{"num_key_value_heads": 2, "vocab_size": 532, "hidden_act": "silu", "bias": "all", "max_grad_norm": 1.0, "warmup_steps": 44, "doc_mask": true}
Each number is 128 + 32 x the weight over the matrix's rms, rounded and kept within 0 to 255. Layers, rows and columns count from 0.

# layer 5 attention value, 128x160, rms 0.091, rows 0-42, columns 0-159
[[ 68 185 153  95 105 182  99  50 101 131 216 100 124 124  89 104 168  98  97 103 129 145 158 140  60 131  28 108 197 140 102 161 106 114 102  28 144 214 131 117 131  81 159 112 153  85 126  34 175 210 126 167  66 140 132 107 156 123 130  62 129 142 177  97 135 214 113 131 128 118 101 160 125  80 120 159 125  67  92 126 141 106 159 169 118 108 123 152  83 194 133 167 147 168 167 156 172 142 141  85 102 101 120  43 111 119 142 189 129  94 184 148 135 103 116 153 171 115 149 115  90 114 121 162 150 175 138  96  64  51 117 121 104 118 123 142 121 140 169 114 118  95 198 204 125  39  98 150 212  98  56 122 111 155 108 165 161  98 152 105]
 [135 169  81 124 111 120 164 137 153  63 181  56 102 122 106  77 136 144 185 144 150 138 116  88  89 145  67 117  81  92  96 189 195  71 166 125 145 143 135  87 156 117  90 145 116 129  78 101 148 190 155 118  99 174  71 161 127 101 171 147 178  88 131 158  96 121 140 157 169 117 100 140 146  80 132 106 120 155 131 148 148  91 142  62 117 167 114 171 124  55 142 116 159 113 166  53 147 127 102  70 113 148 151 165 114  54 100 174  97 114 177 145 121  90 127 165 102 106 106 178  87 129 163  86 122 126  87 149 128 145 103 105  71  74 173 161 167 138  86 161 158  85 183 142 140 140 134  93 139 133  70 138  52 166 172  86 109 109 149 117]
 [125  86 174 149 158 200 152  42  88 171 164 175 218 127  90 107 104 133 117 117 203 134  83 100 108 191 142  98 142 161 124 117 137 166  97 125  85  98 109  81 147 132 117 125 131 100 158 139 191 212 127  88 114  78 162 155 137 121 108  46 112  88 119 144 140 186 145 155 117 123 199 125  94 202  75 107  84 178 108 154 142 123  58 171 104 174 106 123 123 106 144  81 110 135 152 235 140  53 154 105 191 125 118 187 103 112 107  92  70 156 144 108 173 124 167  71 147 215  97 170 124  89 118 221 195 144 114 155 164  99  93 103  91 156 152 117 143 207 176 144 124 141 105 103 175 112  52 183  60  77 181 179  77 138 157 102 173 127 108 130]
 [104 148  56 169 130 130 158 198 130 159 209 121 117  92  83 124 163 157  91  90 137 146  95 138  90 138 103 152 143 231 114 206   0 150 142 135 135 152  42 148 173 172 173 178  45 168 135 134  56 206 149 179  80  20 136 116 115  98 155 119  25 207  56 140 157 144  95  95 216 111  87 119 177 110 162 157 191 144 165  64  69 133  60  97 143 120 113 141 146 116 165 143 116 148  82 122 136 190  90 113  99 115 140  93  94 148  98 110  55 138 214  80  93  84 151 106 140  90 163 168  61  67  97 162 105 150  92 174 131  63 145 213 172  38  48 183  68 127 114 172 162  85 193 229 161 172 152  78  90 162 123 112  73 189 163 198 137 119 142  89]
 [157 225 154 151  97 161 156 104 155 117 147 174  92  95  67  80 127 169 135 108  85 108 181 146 106 116  57 108 107  97 114 169 122 135 155  76  92 172 169 122 149 142 215  60  76 103 163 112 141 191  95 117  95 144 143 181 163  90 163 120 129 120 151 171 109 117 156  75 116 130  81 112 139 113 129 115 124 178 162 160 167  90 141 142  89 108  79  83 154  77 149 160  93 146 191 102  83 136 133 181  97 147 150  85  85 118 168 103  94 104  63 110 173 160 170 133  79 111 123 129 101 226 164 136 129 255 126 163 150 182 182 111  69 155 117  80 117 159 133  97 109 132 147 148 134 106  22 152 134  97 188  62 125 124  85 168 155 132 173 150]
 [124 142 150 151 138 167 109 129 158 176 122 123 135 190 187  98  84 106  83 106 144 126 163  86 121 103 127  96 153  85 161 129 124 131 118 138 117  72 103  90 112 136  99 104 177 191 139 157 159 144 115 154 171 167 173 105 100  71 129  94  84 147  46 101 143 145 123 124  76 106 137 160 105 127  94  75 151 128 133 112 106 128 177 125 136 123 183 184  61 149 126 215 138 144 141 217 199  79  94 153 129 128 114 100 107  85 108 148 167 109 158 196 138 116 144 106 171  94  74 176 120 130  75  67 108  83 160  95  48 126 176  98 151 133 126 197 100 153 121 132 165 169 110  80 138 119 104 135 100 140 150  99 154 159 160 133 119 130 148 107]
 [ 99 201 115 146 154 124 116 208 101 163  93 120 139  52 119 174 161  49 109  84  85  57 166 158  95 159  39 200 142  87 134  90  64 152 105  77  61  91 118 115 177 151 132  72  68  74 141 107 136 145 172 108 124 158 212 108 116 130 212 147 131  64 126 139 133  53 111  37 114 149 103 132  55  95 107 161 187 122 145 130 122  92  94 140 121 171 214 143 103 154 152 167  92 116 146 136 120 142 131 154  76 117 161  59 101  71 129 150 126  88 127  20 170 101 135 165 151 109 167  37 120 199 146 160 106 171 134  70 114  71 120 110 121 182  84  84 103 115   0 188 136 157  90 174  77  55 135 142 142 197 134  43 115 121 121 117 134 206 158  99]
 [139 125  99  79 110 193 189 124 122 119 207 135 105 123  69 156 120 174 125  85 111 135 108 204 173 132 135 177 114  87 142 159 150 112 144 131  55 127  95  65 234 127 184 116 169 183 229  84 143 114 139 123  97 135 221 147 124 143 168 115 117 123 123 112  69 146 151  98  18 105 199 108 145 131 114 120 165 132 189 129 188 170 130 124 170   4  97 149  75 119 131 150 104 154 143 118 151  70 159  60 142 113 162 128 211  79 130 137 125 176 130 115 114 139 178 196  87 176 145 137 125 197 148  92 157  80  77  41  79  89 102 176  84 108 168 122 101 114 151 181 182 120 165  58  74  85 123 160 152  93 153  62  69 146 198  89 116  61 124 146]
 [116  67 165  65 160  46 110 195 168 172  72 120  80 172 172 132  89 105 181 136 158  99 125 125 135  88 149 140 135 142 135 120 166 138 155 148 164  42 173  84 118  95 151 182 145 134 129 204  80 145 138 166 213 128 161 105 144 109 127 149 148 104 119  58  94  93 174 156 106  86 102 108 114 151 169 110  92 164 114  31  86 132  93 153 217 114 115 106  92  93  80 142 134  94  93  55 178  71 132 165 189 110 161 185 199  35 130 161 138 166  74 146  99 177  96 151 176 159 168  86 107 155 153 214 109 144 101 103 173 135  74  88 174 158  90 198 188 145 160 162 169 131 152 129  96  56  89 134  53 110 119 158  91 166 120 120  46  83 118 135]
 [156 116 106 119 129 136 130 127  61 130 120  88  85 122 114 182  68 147 107 150 136 163 168 126 207 108 157   7 110 195 162  95 121 214 143  92 148 123  64 241  79  66 156 162 155  49 170 197  90 158 151 160 118  33 157 104  99 190  88  81 152 105  70  65 139 154  90 155 121 153  99 125 176  92 127 114 151  99 115 160  53 183 170 189  66  82  90 193 101 182 172 156 177 114  79 177 158  25 142 132 129 137 146 156 129 189 158 125 173  82  76 122 175 211  56 118 195 173 112 183 172  98  88 211  75 160  90 113 122 149 169 152 160 231 118 150 212 131 163 116 104 122 185  32 124 179  84  66   9 149 105 131  68 195  99 166 115 159 114  93]
 [ 80 140 128 156 146 126 173 136 127 184 101  69 116 166 179 115 145 144 109 130 142 162 142 106 109 135  91 129 102 170 152 129 108 135 103 119 200 174 152 196  75  96 178 197  68  82  75 131 144 116 157 121  67 108  85 127 122  98 182  87 140 147 101 126 164 170  99 134 149 132 109 121 162 166 129  54 130 136 125 113 106 108 209  55 107 134  96 143  94 139 178 110 126  52 129  97  99 176 129 110 111 175 182 117 103 168  91 109 139 129 142 188 108  98 140  97 152  56  93 135  97  61 171  97  60 158 143 158 136  79 159 150 130 109 101 128 140  81 119  62 168 186 112 120 150 255 164 128 168  83 174  84 151 137  36 193 122  79 155 169]
 [229 199 125 130 159  90 110 156 115 192  91 108 104 123 153 137 106 152 111  94 156 152 208 155 119  53  80 154 108 146 118 109 127 142 163 131 174  48 190 132  93 136 112 145  72  94  36 152 182 126 200  84 131 140 139  72  91  52 155 156 124 155 108  82 165 104 108 169 115 113 147  79 110 135 118 180 113 122  67  72  55 145 106 102 146 163 183  85 115  55 160 142 135  74 123 160 234 157 144 122 133 158 169 110 117  83  98 166 169 132 127 137 131 131 127 129 114 113 130 106  99 112 195 122  98 212  97 177  78 119 145 123 199 169 113 194 111 136  69 121 129 138 164 106 124 124 160 157  36 121 121 165 157 170 143 159  48 106 168 113]
 [ 89 165  87  39 148 121 122 133  50 180 153  59 131 110 186  98 229  85 168  72 178 119 152 187 116 105 130 199 122 147 124 136  89 176 131 114  79 132 120 179 184 149 161 130 125 195  75 130  79 159 209 149  32 110 129 199  71 133 195 127 205  22 142 171 193  82 110 144 101  98  85 185  79 148 163 120 238 149 178 143 162 163 152 110  66 137  86 153 119 160 109 185 148 156  96 103 125 142 121  68 131 164 149 164  86 134 171  76 193  98 159  95 104  30  96 101  68 119 171 219  93  89  88  97 139 102 101 102 111  59 107  94 156  87 250  88  91 130  34 121 177 173 124 158  85 155  68  68 189 144 148 130 137 148  97 107 173 129 116 113]
 [148 168 144 112  84 140 123  80 164  82  95 123  95 110  90 137 207 134 124 125 126 213 138 139 192  87 123 125  81  88 149  88  85  59 151  80 184  99 137 177 137  95 125 143 102 136 100 103  47  72 166  88 126 107 128   4 134 153  92 181 133  92 100 158 189 178  47 181 157 117 152  94  99  74 156 150 128  72 140 160 160 128 104 162  94  74 103 108 112  93  99 165 166 123 118 170 157  73 100  91  94 112  94 211 113 162 189 157 145 128 138 178  97 162 122 110 156 159 166 126 132 144 126  48 170  61 105 129 105 131  58 136 128 230 204 168  60  50  79 179  89  45 245 133 160 118 213 164 202 184  94 120 134 126 148 138 123 130  78 166]
 [169  90 133 179 172 108 129 136 190 108 144  77 142 176  82 138  96 139 134 121  79 151 105 127  81 126 134 146 179 133 117 189 122 115 111 102  59  87  99 136 165 144 119 208 124 170 104  80 186 115 104 117 112 115 126 150 133 132 145 144 125 155 110 139 143  93 154 136 104 121 148  97 111 120 162 143 106  83 128  68 143  95 137 122 152 163 154 172 135 185 109 111 132  91 112  93 121 130 136  97 148 110 144 137 172 112 155 124 201 131 139  82 173 146 134  95 134 133 180 109 132 125 170 162  82 122 136  48  57 124  99 162 173  73  34 119 190  69 144 131 179 142 129 107 133 206 141 123 160 159 137 117 117 109 136 101 133 169  99  92]
 [159 212 140 253 130 155  70  32 114 170 133 121 136 124  21  42 135  60 216 100 119 177 169  74 170  66 163 114 146 173  84  90  71 174 160 192  83  98 112 153 143 162 117 122 141 126 131  39 111 181 154 140 147 154  57 193 120 166 146 132 144  70 159 109  99  85 114 196 121  89  53  21  32 144 145 231 201  98 126 100 145 126 125 165  78 146 206  67 132 111 132 138 113 202  92 154 117 178 110  77 127 183 120 127 154 173 207 191  80 164 130 111 137 182  90 138 142 104 179  59 187 149  95 120  31 144  94 147 137 201 100 102 196 111 117 102  93 177 239 168 132 123 152 103 104 151  91 112 158 153 163 132 180 156 189 178 145 187 101 172]
 [143 144 143 155 166 250 206 147 171 107 148  97  69 108 146 129 160 112  89  73 117 187 167 119 174 140  39 135 157  74 148 211 156 186 185 121 127 150  91 153 171  65 160 138  84 136 119 122 158 126 130  45 106 157 141 178 181 146 233  34  94  93 141 157 107 103  95  92 121 119  90 109 144 135 127 138 117 107 126 161 130 144 100 133 111  99 117 192 103 102 120 110 145  99 156 169  80  91  71 153 163 174 143 241 111 118 141 141 199 133 130 136 157  96 105 146 117 131 198 100 127 134 170 110  85 110  38 180 139 159 212 132 105 149 162 147 167 145  16  68 106 170 178  69 125 146  81 196 111  90 132 118  12 188 125 187 172 177 153 122]
 [121 152 102 128 176 116 126 222 136 156 106 109 233 121 105  77  60 117 202 128 164 123 218  58 186  32 104  98  83 172  87 111  97 158 118 178  67  86 113 139 158 117 123 162 179 148 146 126  40  91 117 220 190 137 114  97  80 160 145 137 156 124  82 204 122  95 153 170  69 124 103  74  53 158 175 115 161 147 132  75  72 137 113  77 167 138 164 131  54  57 122 164 163 169 144 175 124  84 108 118  85  79 108 111 149 163 150 156 117 151 131 173  72 114 119 138 187 105 106 171 132 109 154 102 114  94  77  60 121 141 169 153 182  72 132 156 119 173 118 194  97 116 157 125  74 116 106  95  32 131  96 158 138 154 129 155  99 103 170 139]
 [154 116 138  72 188 119  93  60  88  96 102 180 178 182 229  56 134 138 106 111  57  84  99 137 144 138 207  96 150 147 139 101 110 128 204 153 184  60 102 146 200 101 107 141 135 169 103 179 108 131 127  91 238 108 169 106  99  95  77 138  57 142 100 124 158 102 129 140 207 100 146 128 127  47  40 158 122 194 118 150   8 159  82 160 143 129 140 139 151 138  86 115 110 119  89 167 171  87 144 205 164 167 100 203  74 145 162 129 171 131 160 109 134 131 121 139 162 145 176 162 111 136  49 143  46  90 131 130 124 100 112  67 174 113 100 163 109 187 148 126 157 147  32 181 135 135 106  79 135 160 165  84  48  44 157 148 145 195  51  58]
 [114 168 142 109 137 132  85 137  60  94 162 156 158 115 193 152 112  96 171 127 111  61 117 136 169 143 186 177  77 128 142 107 171 164 161 160 142 104 102  79 170 113 125  97 157 138 156 143 111 137 176 123 170 147 163 106 124 153  97 117  98  75 159 107 118  62 120 119 146 161 100 135  96 103  98 119 162 110 114 128 110 176 129 133 152 183 168 144 142 167 102 143  57 121 109 128 126 176 105 144 131 147 157 129 126  84 102 175 124  44 173  81 101  72  77 166 137 131 107 129 146 187  26 145 112 104 130 104  99 110 179 116 194 170 159  63  93 152 115 210 141 183  94 126 115  70 217  76 102 153 100 110 130  93 168 109 100 206 100 110]
 [209 132 112  96 139 128 180 103 179 106 147 167 163 129 158 172  94 141 145 156 150 150 118  92 130 147 116 122 142 144  97 188 193  96 105 112 106 144 137 116  87 202  57 129  94 138 134 149 102 107 120  78 105 146  61 100 123  78  82 127 159 156 107 148 112 124  99 156  87 118 158 171 185 139  88  60  60 167 139 132 140  68  59  85 107 159  97 119 134 120  96  95 139 184 156 158 167 120 148 111 138  96 108 146 137  90 128 122 134 123  93  89 145 113 140  68  94 129 113 148 131 125 176 134 194  85  56 158 110 187 197 138 171 108 140  79 152 120  84 174  78 153 122  43  86 176 215 162  15 131 128 142 209 103 172  94  92 183  91  90]
 [108  71  97  93 146 141 123 145 148 181  57 178 152 154 200 171 147  66 125  46 101 129 117 164 143 157 147 184  80  93 129 106 137 114 128 139  67  73 133 109 181 136 159  81 125 157  34 192 168  79 122 119 120 182  90 110  13 107 140 138 129  93 126 168 193 178 113  82 168  69 149 153  87 152 150 145 143 113 156 148 124 100 104 118 165 130 191 123  95 111 186  96 126 102 146 105  79  62  93 176 134 107 182 166  95 161 125 111 165 154  99 115 153 105 145 111  84 212 201 149 126 185 155  73  89  75 127 147 143  91  92  48 162 111 190 175 122 135  35  90 147  80  82 173 112 104  87 178 128 156 173  13 152 111 133  50 109 162 106 114]
 [128 164 169 121  78 145 181 183 180  33 148 119 166  54  98 151 120  86 150 154 182 103 147  71 111 143 142 204 117 100  87 143  95 139 112 165 137 131 149  51 170 123 148 148 126 122 104  82 135 112 102 129 141 161 140  61 154 116 159 108 168  86 149 219 189 144 154 154 188 128 152  87  94 153 152  47 137 188  83 162 180 172 143  83 180 200 143 156 121 102 106 179 129  76 169 116 121 141  80 122 128 107 100 195  59 154  62 189  70 103 212  37  11 117 144 163 145 141 116 180 141  91 156  86 136  63 206 141 195  92 114  97 102 126 164 109  70 126  92 116 166 116 153 163 106 121 191 133 164 120 141 176  52  77 135  77 135 141 140 143]
 [ 89 157 102 103 190 127  97 186 113 176  83 107  76 135 193  95  57 168 141  91  95 114 102 214 197 122 132 143 106 120 192 155 207 185 196 142 176 131 129 120 101  94 187 153 174  87 128  83 176 111 149 121 134 153 138 106 100 188 188  43 157  72 162  75  64 123 133 105 115 197 138 105 134 193  84 104  95 162 105 106  97 141 104 146 128 172 126 153 143  96 137  49  77  70  95  90  85 119 141 124 136 197 138 149 176  56  87 159 194 153  93 115 116  58  37 171  84 165 135  79 142 140 130 159  55 125 109 104  67 130 150 116 147 129 137  96 182 140  85  99  96 150 191 106 163  80 179 158  52  98 102 105 104 157 120 140 118 146 148 152]
 [169 107  97 152 164 103 111 119 110 126  58 177 142  78 158 140 153 168 141 124 239 124 184 200 169 153 119  99 138 171 153 138 164 162 125 129  91  87 130 102 152  94 143 158 162 148 101 138 159  60 115 141 111  44 120  45  28 148 110 125 176 119 105 166 206 151 129 137 107 147 127 108 128 200  55 184 111 162  82 195 110 133 144 120 132 121  75 130  49  56 157 137 122  89 174 134 165  97 158 144 133  63  97 118  35  91  94 134 134 145 204 160 121 152 103 104 107 149 101 156 114 108 115  65 141 168 131 180 124  58 159 156 131 157 135  54  18  94 105 164  52 135  70 114 116  67 215  97  59  76 110 159 152 176 120 129  91 130 127 146]
 [127 166 151  87 172 144 130 162  56 158 123  69 200 150  65 136 120 155 116  73 102  48  93 181 139  47 134 111 127  98 111 121 116  94 122 104 114 109 172 127 129 154 126 128 161  87 107 101  98  74 155  93 202 185  65 120  78 201  77 148 171 160 100 177 142  71 155 161 190 133 172 182 133 172 155 144 121  80 139 131 111 152  79  79  92  50 139  86 176 113  44 104 151  99 138 138 104 116 167 165 161 149 115 114 138 152 164 104 154 155 170 150 107 113 198 143 188 128  64 144 151  95 117 147 193 170 167  93  57 133  90 135 126  70 186 120 153 172   0 115 119 133 136 124 159 135 166 111  79 139  25 149 143 116  98 116 156 210 114 165]
 [118  48  83 167 137 124  81  93 123 173 128  56 133 149 118  76 175 153 125 127 154 104 102  96  62 175 105 134 106 159 123 216 176 193 121 164 119  75 168  44 161 113  87 157 171 133 126 185 130 207 153 116  50 136 114 166 117  48 220  89 157  77 205  63 134 104 126 143 176 135 101 154  89 169  64  87 157 191 143 134 132 120 104 123 109 156  82 154  48 140 137 160 144 168 131 138 161  59 143  84 112 121 139 213 131  29 140 117 145 143 238 180 229 123 118  99 182  41 126 199 116 122 105 164 161  83 100 206  82  99 129 131  88  30 137 187 151 149 173 205 184 121 129 123  97  75 118 168  65 142  52 148  98 189 132 214 121 105 181 112]
 [150 201 122  88  96 152  55 109  83 238 125  86 105  94 214 147 106 126  77 122 111 182 155 182 174 117 178 170 100 139 135  59  92 162 135 139 175 160 154 194  65 153 137 158 107  25 139 134 128 122 163 101  59 112 131 138 118 132 160  68 100  76 178 120 134 179 142  78  60 133 117 161  86  90  76 113 101  68 132 109 178 120 168 149  75 141 103 118 131 160 103 118  96 140 145 160 154 157 114  77  82 144 105 127 151 147 142 159 157 197 102 125 151  84  98 178  99 137  89 136 149  45 218 103 179  87  89  84  99 147 135  73 129 138 170 132 168 183 128  87  78 121 148 138  93 126  85 135 197 145 191  83 119 180  83 131 141  64 183 145]
 [155 230 159  80  90 233 110  96 154 135 152 177 139 166 132 116 113  67  96 108 157 109 130 125 160 101 189 174 168 131 143 104 167  62 103 180 198  99 139  86 174 134 117 101 120 149 155 139 131 114 129  43 137 177 116  95 156  81  78 118 139 130  96 110 144 187 126 146 147  72 187 180 107 131 103 126  76  37 113 131 182 153 180 114 109 103  94  63 105  87  48 120 133 136 222 151 131 117  89 102 188 149 161 148  72 111 126 146 107 184 118 217 136 149 152 155 146 133 120 159 144  92 176  64 252 157  89  97 160 132 161 104 207  94 179 172  62 136  97 112 161 108  70  38 109  72 105 160 138  94 127 127  82 117 119  81 113  89 139 112]
 [142  90 130  82  87 214  24 134 103 233 144 148 153 164 134  81 108 189 151  73 102 117 121 147 149 155 169 154 105 183 129 132 130 179 178 181 113 107 145  86 144 173 149 152 119 149 157 151  93 109 182  94 145 138 147 119 131  78  86  38  17 134 136 117 128 189 113  71 178  75 129 150  77 157 103 121 121 156 168 111 119  98  79 118  92 139 124  75 147 105 103 144  81 175 109 144 150 105 103 153 121 172  84 130 118  98 172 160  73 144  88 137  95  71 108  54 154 112 183 143 125 126 124 171 112  60  51 181  81 181 127 172 214  50 147 153 126 170 122 119 147  82 124 125 175 107  89 200  47 178 159  79 117  99 127 237 143 135 124 149]
 [146  87  55 165 121 128  89 109 152 107 106 119 103 138 132 159 137  66  60 107 111 128 160 135 126 127 133 156 151  88 135 139  65 100  91 152 112 155 142 158 128 139 107 159  97 134 129 199 150  39  70 153  99  89 163 104 178  94 159  58 141 137 150  49 170  87 163  64 106 129 193 159 188 137  52  71 193 173 104 186 144 155 132 169  76 122  68 152 151 203 121 167 161 138 102 157 156  94 153 146  96 108  29 143 122 178  81 143 178 110 197  82 154 154 106  73  94  60 145 179 226 100 105 136 161  81 176 154  80 177 185 132  36 139 139  65 127  79 156 101  86 112 113  83  58 125 131 143 128 165 110 154 132 145  91 222 161 161 185  85]
 [136 154 142 177 186 145  80 126 211   0 167 107 111  68 102 157 182 160 102 124  78  81 121 106 107 199 200 152 129 111  73 134 108  75 137 100 147  85 136  98 154   0 147 224 101 164 142  77 150 111 126   0  78 104 101 118 176  45 117 149 129  52 162 119 180 125  82 151 155 144 148  77 144 180 150 197  72 113 114 113 149 195 104 165 137 126 159 115  76 113  78  67 162 100 149 126 121 108 189 185 157 166  77 211  64 169 114 160 215 152 155  72 184 143  94 172 200 128 169 109 163 152 160 166 117 115  76  84 143 103  98 122 111  83 154 130 204  56 120 120 108  42 119 132  81 205  77 129 134 110 102 166  93  73 140 190 143 130 145 199]
 [ 36  84 132 119 117 158  55 153 140 179  71 125  80 193 187 113  99 125 171 132 131 152 115 179 130 134 111 167 162  45 170 182 209  77 131 120 168 104 167 149 111 124 140  69 174 155  90 115 235 113 119 126 159 255  86 133 134 155 109  89 142 174 151  51 114  89 118 100 135  79 119 150 152 112 157 107 130  42 121 143 128  72 138 165 166 124 114 158 155 139 110 130 133 130 110  96 102 163  69 152 127 131 154  99 205  66 161 114 230 127  64 203 121  92 130  78 139 170 136  54 168 147 109  84 118 133 175 107  75 184 142 105 121 242 129 181 177 130 148 117 102 143 140 129 191  48 182 151 172 155  35  97 191 180  94  64  88 149 123  84]
 [ 48 115 150  65 129 147 136 164 111 145 154  82 110  65 159 186  93 189 173 121 129 135  88 178 131 182 103 175 105 108 126  96 102 102 159 112 106 123 147 128 140 113 196 165 153 126 194 168 131 136 187 198 115 142 140 157 132 112 137  28 109 128 154 110 104  92 103  53 105  93  91 128 156 204 122  29 178 151 165 114 123 153 135 109 128 146 114 155  75  40 116 150  93 145 137  74 130 108 160 101 157 132 113  89 208  91 147 106 104 145 113 134  32  71 205 141 184 164 117 103 169 114 100  94 115 139  67 113 133  93 118 191 105 193 166  45 159 171 217 152 159 155  97 116 117 151 177 105 117 128 105  91 109 158 179 153 116  78 134 206]
 [167 123 184 211 107  86 121 135 168 143 112  53 171  88 125  51  91 175 102 139 120 157  77  44 119 169 150 192 169 115 133 161  76 135 125 167 146  69  72  83 115 115 108 140 135 182 132  82  97 130 103  86 152 123  95 142 105 144 124 191  74  87 149  94 133 100 136 158 135 231  66  73 112  77 109 154  72  16 120 101 209 113 109 128 106 192 160 182 143 201  35  78 106 102 177 194  76 156  85  80 137 157 140 180 119 145 169  45 127 159 156  80 153 112  73 129 186 105  83  95 121  95  91  76 179  67 189 111 125 116 151 121 134 170  79 170 140 207 142 121 135 222  66 128 150 206 179 153 206 208 148 124 144 180 130  84 200 126 157  76]
 [145 121 122  43 165  53 154 129 157  98 135  58 197 187 173 159 172 158  57 104  69  87 165  79  98 122  79 167 132  95 134  68 116 127 109  59  78 142 112 117 116 119  74 118 111 139  83 146  75  87 141 127 150 140 176 117  96 175 108 242 141 131 112 159 124 199 102  75  49 153 163 169  90  92 160 142 136 127 133  95 114 118  96  73 133  82 255 103 152 203 180 109 114 129 149 149 153  77 224 204 142 110 160 125 175 170 189  82 177  58  95 158  62 146 161 187 191 106 139  74  75 123 134 182  69 126 154 101 158  77  81 195 109 109 140 192 138 123 112  48 189 134  90 162 112 139  75 136 110 178 174 149 161  89  90 200 205  72 165 143]
 [108 163  95 167 163 129 111 218 128  88 106 104 153  52 147 121  46  93 106 122  99  97  91 153 212  79 133 127 113 130 110 100  66 109 123 127 147 106 131 154 150 146 153 154 141 114 232 123  98 120 117 182 225  99 152  50 153 115 172 160 144 138  76  90 119  68 150  90 185 187 136 125 116 114 101 170 166 134 150 139  52 170  81 175 144 112 119 127  98  51 101 109  92 152 182 165 132  98  78 126  76 115 132  98 146 177 146  91 138 174  80 116 147 131 171 200 127 119  79 164 140 166 144  54 167 174 129  55  73 148 165 135 113 144 138 150 121 116  87 184 134 100 124 137 111 166 161 154 109 216  88  73 123 138 164 145 111 144 143 129]
 [133 120 223 116 142 192 243 121  99  80 149 157 170 105 151 166 108  67 122 161 104 196 134  26 138 104 123  51 113 136  96 151  78 204 137 135 180 128  69 179 133 101 134 102 149 131 146 156 100 152  99 121 162  91 177 105 181 132 105  34  43 134 107 199 118 146 100 141  95  89  78 100 136  97 144  90 131 131  99  84  51 124 180 137 146 139 138 187  84 146 140 157  84 100 118 204  92 116  99 187 139 136 125 160 109 173 118 112  88  89 123 124  57 114 100 114 166 167 122 153 103 119 116 149  85 105  81 158 170 110 192  84 191 189  88 135 122 128 162 117 145 175  98 149 120 186 134 106 159 121 150 121 122  61 150  93 103 185  46 105]
 [130 110 122 156 191 152  83  57 200 105 187 134 153 145 202 101  81  94  90  80 119 161 101 137 179 122 149 182 177 151 152 147 133  82  92  75  73 125 141 158 100  97 114 230 119  59 161 136 168 122  71 211 154  58 143 156  86 108 139 141 112  97  72  75 144 160 148  99  90 162 166 180  85 100  80  74 102 104 121 116 117 122  58 119 158 157  94 109  65  81 149  66  99 144 189 113 129  78 138  49 142  50  22 133 144 152 142 138 156 154 134 210 147 106 207 159 120 141  72 123 136  45 200 143  72 194 108  29 122  72 141 111 112 111  92 103 121 153 239 134 102 112 115 147 160 203 129 128 141 157 163 139 101 188 134 104 212  80 109 159]
 [ 71 110 137 116 117 151  30  42 124 125 102 113 159 136 155 102 119  96  98 155 143 115  98 135 159 192 167 118 174 121 114  32 126  91  99 114 113 139 129 129 125 159 112 159 172 146  85  90 149 105  87 163 149 144  97 128 109 158 100 102 119 139 123 127 164 124 114 150 215  93 132 145  88 132 116 120 129  73 128 216  96 152 158 144  85 120 151 133  92  90 113 139 145 165 141 168 134 130  97 102 202  72  75 138  98 195 128 118 100 151 169 140 142 147 114 104 170 155 170 138 173  54  68 124 141 131 155 105 144  95 104  86 143 111 180 130  99 128 169 119 101 137  82 137 183 154 122  89 177  92 124 139  91 120 168  85 157 155 113 145]
 [123 130 163 102 152 172  96 194 101 146 169 105 167 160  90 137 151 207 104 146  54  96 107  99  63 169 134 102 133 105 194 141 125 134 120 175 189 137  74 170 141  64 146 119 158 184 159 106 133 133 127  90 141 147 124 135 216 143  96 139  84 189 150 123 146 140  89 106 213 155 114 153 143 157 149 124 101  81 144  92 136 146 130  97 115 141 141 133 147 143  63  99 161  82 120  88  28 134 133 143 103 178 118 168  79 164 155  91 169 110 132 185 112 103 129  77 159  46 102 103 129  68  69 100 161  57 147  89  70 118 132 197 185  48  65 157 156  66 122  85 181 172  86 148 147 182 137 123 165 118  49 115 119  48  36 188 212 180 114 103]
 [ 29 217  79 137 123 124 113  67 127 148 108 104 165  98 111 102  77 136  88  58 122 118  41 125 147 172 220 216 134 150 116 127 102 111 162  94 123  84  89 111 169 167 221 208 121  90 140  90 136 198 169  70  59 102 113 110   5 174  75  77 166 115 123  97 144 163 123 122 100 112 159  65 151 159 112 139 104 130 152 148 148  82 106 156 122 151 169  74 158  95 134  89  79 111 105 129 143 144 135  98 165 151 205 164 135 111  81  84 128 186 137  11 110 129 115 183 202 166 125 104 156 124 132 144 112 187 161 115 136  73  88 137 165 139 123  61 117 149 168 165 186 100 130 120 140 117 176 116 117 156 123  58  91 181 177  96 116 113 155 133]
 [ 58 188 144 105 119 152  46  60 162  96  94 161 132  98 180  90 129  98  97 138 113  97 191  20 109 153  92 169 121  91 170 139 200 169 114 108 123 143 176 101  47 132 107  58 129  55 117  57 138 150 128 164 138 202 136 100 146 180 119 123 135  98 223 100 137 122  88 152 153 150 116 104  79  98 102  50 148 118  78 197 139 103  92  99 124 208 155 103 116 133 222 156  63 170  70 122  87 179  94 139  78  91  70 145 114 104 104 140 135  56 150 165  91 116 115 132 138  23 115  32 152 119  97 136  71 165 219 146 145  90 159  81 132 151 126  73  72 123 170 128  92 184 161 156 171  42 210 152 117 106  52 171 105  78  83 130 182 193 162 136]]